Each number is 500 + 50 x the weight over its row's rms, rounded and kept within 0 to 999. Layers, rows and columns count from 0. Numbers have three digits each. The size before them is the row's rms in percent of the matrix's.

# up: layer 9 MLP up, 384x96, rms 0.236, rows 133-158, columns 48-95
# down: layer 9 MLP down (transposed), 384x96, rms 0.232, rows 133-158, columns 48-95
up133 093:472587516454515426482607476475477508517398519475480499487540498549478509483508526585399485516578485468491435578532430438422489420432430502530508
down133 094:488477423507469551541446419521446523470530494485549527488529445531540508512460528554458446511485559552434559461456494494445490566492514583609496
up134 101:453535486474603512481524579531526566520486480498418532530534519485453501516597527514415495524474528387484520500487479417532537545491498588465485
down134 112:468462439467533519510488493467475496473512529479623503531520553421479483508536560500429460577537474527468471481488451449435472382522530578555596
up135 097:539521507518575477469472570340509503590467527500582520470520540430541474507465479595490521582396512496609485450549476497511425400546466534506458
down135 089:483530544472482459544464494462556517519495458450408539477489476479552556492518461506476476509579568534504427568534583522514461524423629479458500
up136 096:401576551521546474529471611471457471611508456521476505528495454514470459468481571472434518567444480512577524511530434537574531455494507473476416
down136 096:580514541564497536437436523564499400385500534442496549392523516476523459505599505449537489528435592502464443491543541454504490570470393547489504
up137 109:482506586479373501506448462519449443530421531577513611507471565539422557481487511444538468526484395533550590488481456551497463544464456488504506
down137 109:474507485453444437523553460504572559502502515536422592539487504473528435519503518536465523463474569561502492541495572451507471448505543513488501
up138 105:455553424499556457566448421461533508598440495524562580459529563441499555544478462616558515531566513491478538521459510464497490500555550550544506
down138 098:481557543456483477523488344596527484434472514454423513506511519490363534505533416493471499459543492466484509543504427498418501517491521516528512
up139 105:499456548499505478490472524546521449460540514497520537493627511488518433478496509464416520459485503524409468417392559576498452466436536460499465
down139 109:503471509584416528597433518524510522464478443501559571531497511433555542521524472570472460563467537560483426518383573589502598434536589462489457
up140 092:561541491532442405556499385513486451614607419451523542547514436506610518541435511376446531455561512533511484597510486574503502419522480397493544
down140 087:450503484443549524507485590552606479444449497562539529487496564514474485447551442537531530493515450480462544486481521419487560541478486620484478
up141 100:495463469401559490514455472447488552460542502413562478557446546499511521481508480513570472561464474494537564407585493414454546525479623548484495
down141 099:572566486499467554463465494526511420491558520521462492498526564494522507481463498475525427497405538513564527522488511613424574471508552424510600
up142 103:547456447569466521507479458544520497492460503471559406499545374448475578486595527489556501458507498540437569459537461474573433548522435534504491
down142 110:515516568523508455477546575502350515442507382454597532532478469420486549507530534497496533477501522450399558415490537464462492500530536458480385
up143 103:447506566423592550502453438483477539470493554458538572543590523488497496445470485587504503581475594426543461650439488549483485516527510559469521
down143 110:509468467570456571434534537550468500454429468439447453578512508530525455555584489523549621538542442424514506553467490530547410508522408462528500
up144 097:398383522539488467497461573514418437563420499543435522496594558466424485589542413512603488529418500550449439543518503517553515426536578511410444
down144 099:556537473562566498437463540488577422494529522493489472397456510611428505461537414523521485505506569548546572557475564504560466466371566461450445
up145 098:483469525441381584487462499499489525399441501594484517502475424569456507459578639501403452476544480489552510495431535487505546577447546482544462
down145 099:529532463540575517495502573528469568491537485468536556583360563583532435528506428494460474594481550519524493512519479453413472512504468518591443
up146 099:497510561492587476469481425525470476501504590517474598483506392418448503469533542484500396546413442558498442425490513420469544503517513446479545
down146 094:523557545505581502542481474508514487429448461425478607460440429529436540590484465474507568390572477484463452516519537476510462468527560548501526
up147 088:546522479500446287533528469507502560492460477485466519515536459451523451540529508549423553567465490450462506527480501542565481510484501506429446
down147 093:477494511485476582451540444563521490539507509435537476549514555545525503412437507506565469418479432493507524489539550546435537450548415461530564
up148 104:546590537428471469487614463502518534450472475532500559545609479580453511414528484543543559496425485555509551531556505569464471451455504486557520
down148 107:464566549583572480439497476498344508521503520397545428598403501458508598584555469489574485493485438510507534487508486461519536514517510497378492
up149 096:450468486541476478529525433441505459517456480486506582474506489505489509484530595504547625535501491456669541530529464430442514601521417433524500
down149 090:518500520465470502475345511444448596553562522513501601525473402531388447537489484494448505503544553551502463513512601453463474468423618527500481
up150 101:626492490513511522537517387520583554520539527500438500557566395496539475407455529522471541571428529582409448477513395563471555432453519492513450
down150 102:453411503446549490548508475522419468473448496473447478465595578506459516448468490476458468513467484451544597494486564546519391504520448483519539
up151 087:544483530484624431543484518482528479502505519465502518465498464559507546436429538437533508585580456421543493477484386521552449526588538460638488
down151 096:542479535496529504494489483482539555590429412385478505530435548400455500535512539563447449410489536547472470526565487439498442461596478459493530
up152 091:544552453431482555468524504483517416493507558602524529492409582527520447455476585558522492449531488471490465503461431447514530525392437594499546
down152 074:426523467505412480426570471495436499439505499441482523515538393479524514495547550485508627431605513524501544494456500510524544547493434533507559
up153 102:490521538463433511431537467484493552496420460502586564525516516537460504462458464469453392478447512448557603463498570412488531490525564513492599
down153 102:475452518486543546510485510482448507438520432436387455508480476483571429572509464535491527479507488512484472491551457552443503447577550528622423
up154 117:534545557396440433465541582533485420478520499508543565416517543514509585473411520464434522505526490536524552488461445550538484448538612567406587
down154 112:569493548492565453444562559474491585495501504459534455482468511504471497515513471550447463549530393489495486559560465493526402415488427450549455
up155 098:480580400474385514474513487429620514505529453541498529548538497402598503476588478518461493548507533453511477489557494493522505486479521403498470
down155 085:597449428519423462505494528515454498374423612436555443417527452560484512527429520499531493458416418576499514468514484497478502472429442514443496
up156 101:496469408489470557512435528527462448499499536519474449541546431552521573542521603495385450558584516473514431490474431504593439621519479509463496
down156 110:439504500534519474470542500547431437534580524513471548481481445550593526477424387529484545563526506425489488520521512439387528513577485512506456
up157 095:514477564456447495465465516368512401522495494517582615490537492486576468493495545574521452498534497507506488472534496554519509515416553495378367
down157 089:444546544501500516532498506517447518592529562522443431586511552505483456420500442430426474480492483516571499391447488472510576512504451577507604
up158 104:501526543506499485487476489508501402525511525510510658563437437535457480511475505492513405402490519497471397479412463464599525525417538611483516
down158 103:555452574579583434533537438472575438392517482492515483401475458512393516420469516543548477498536524449606549423505520468457465437519527464525483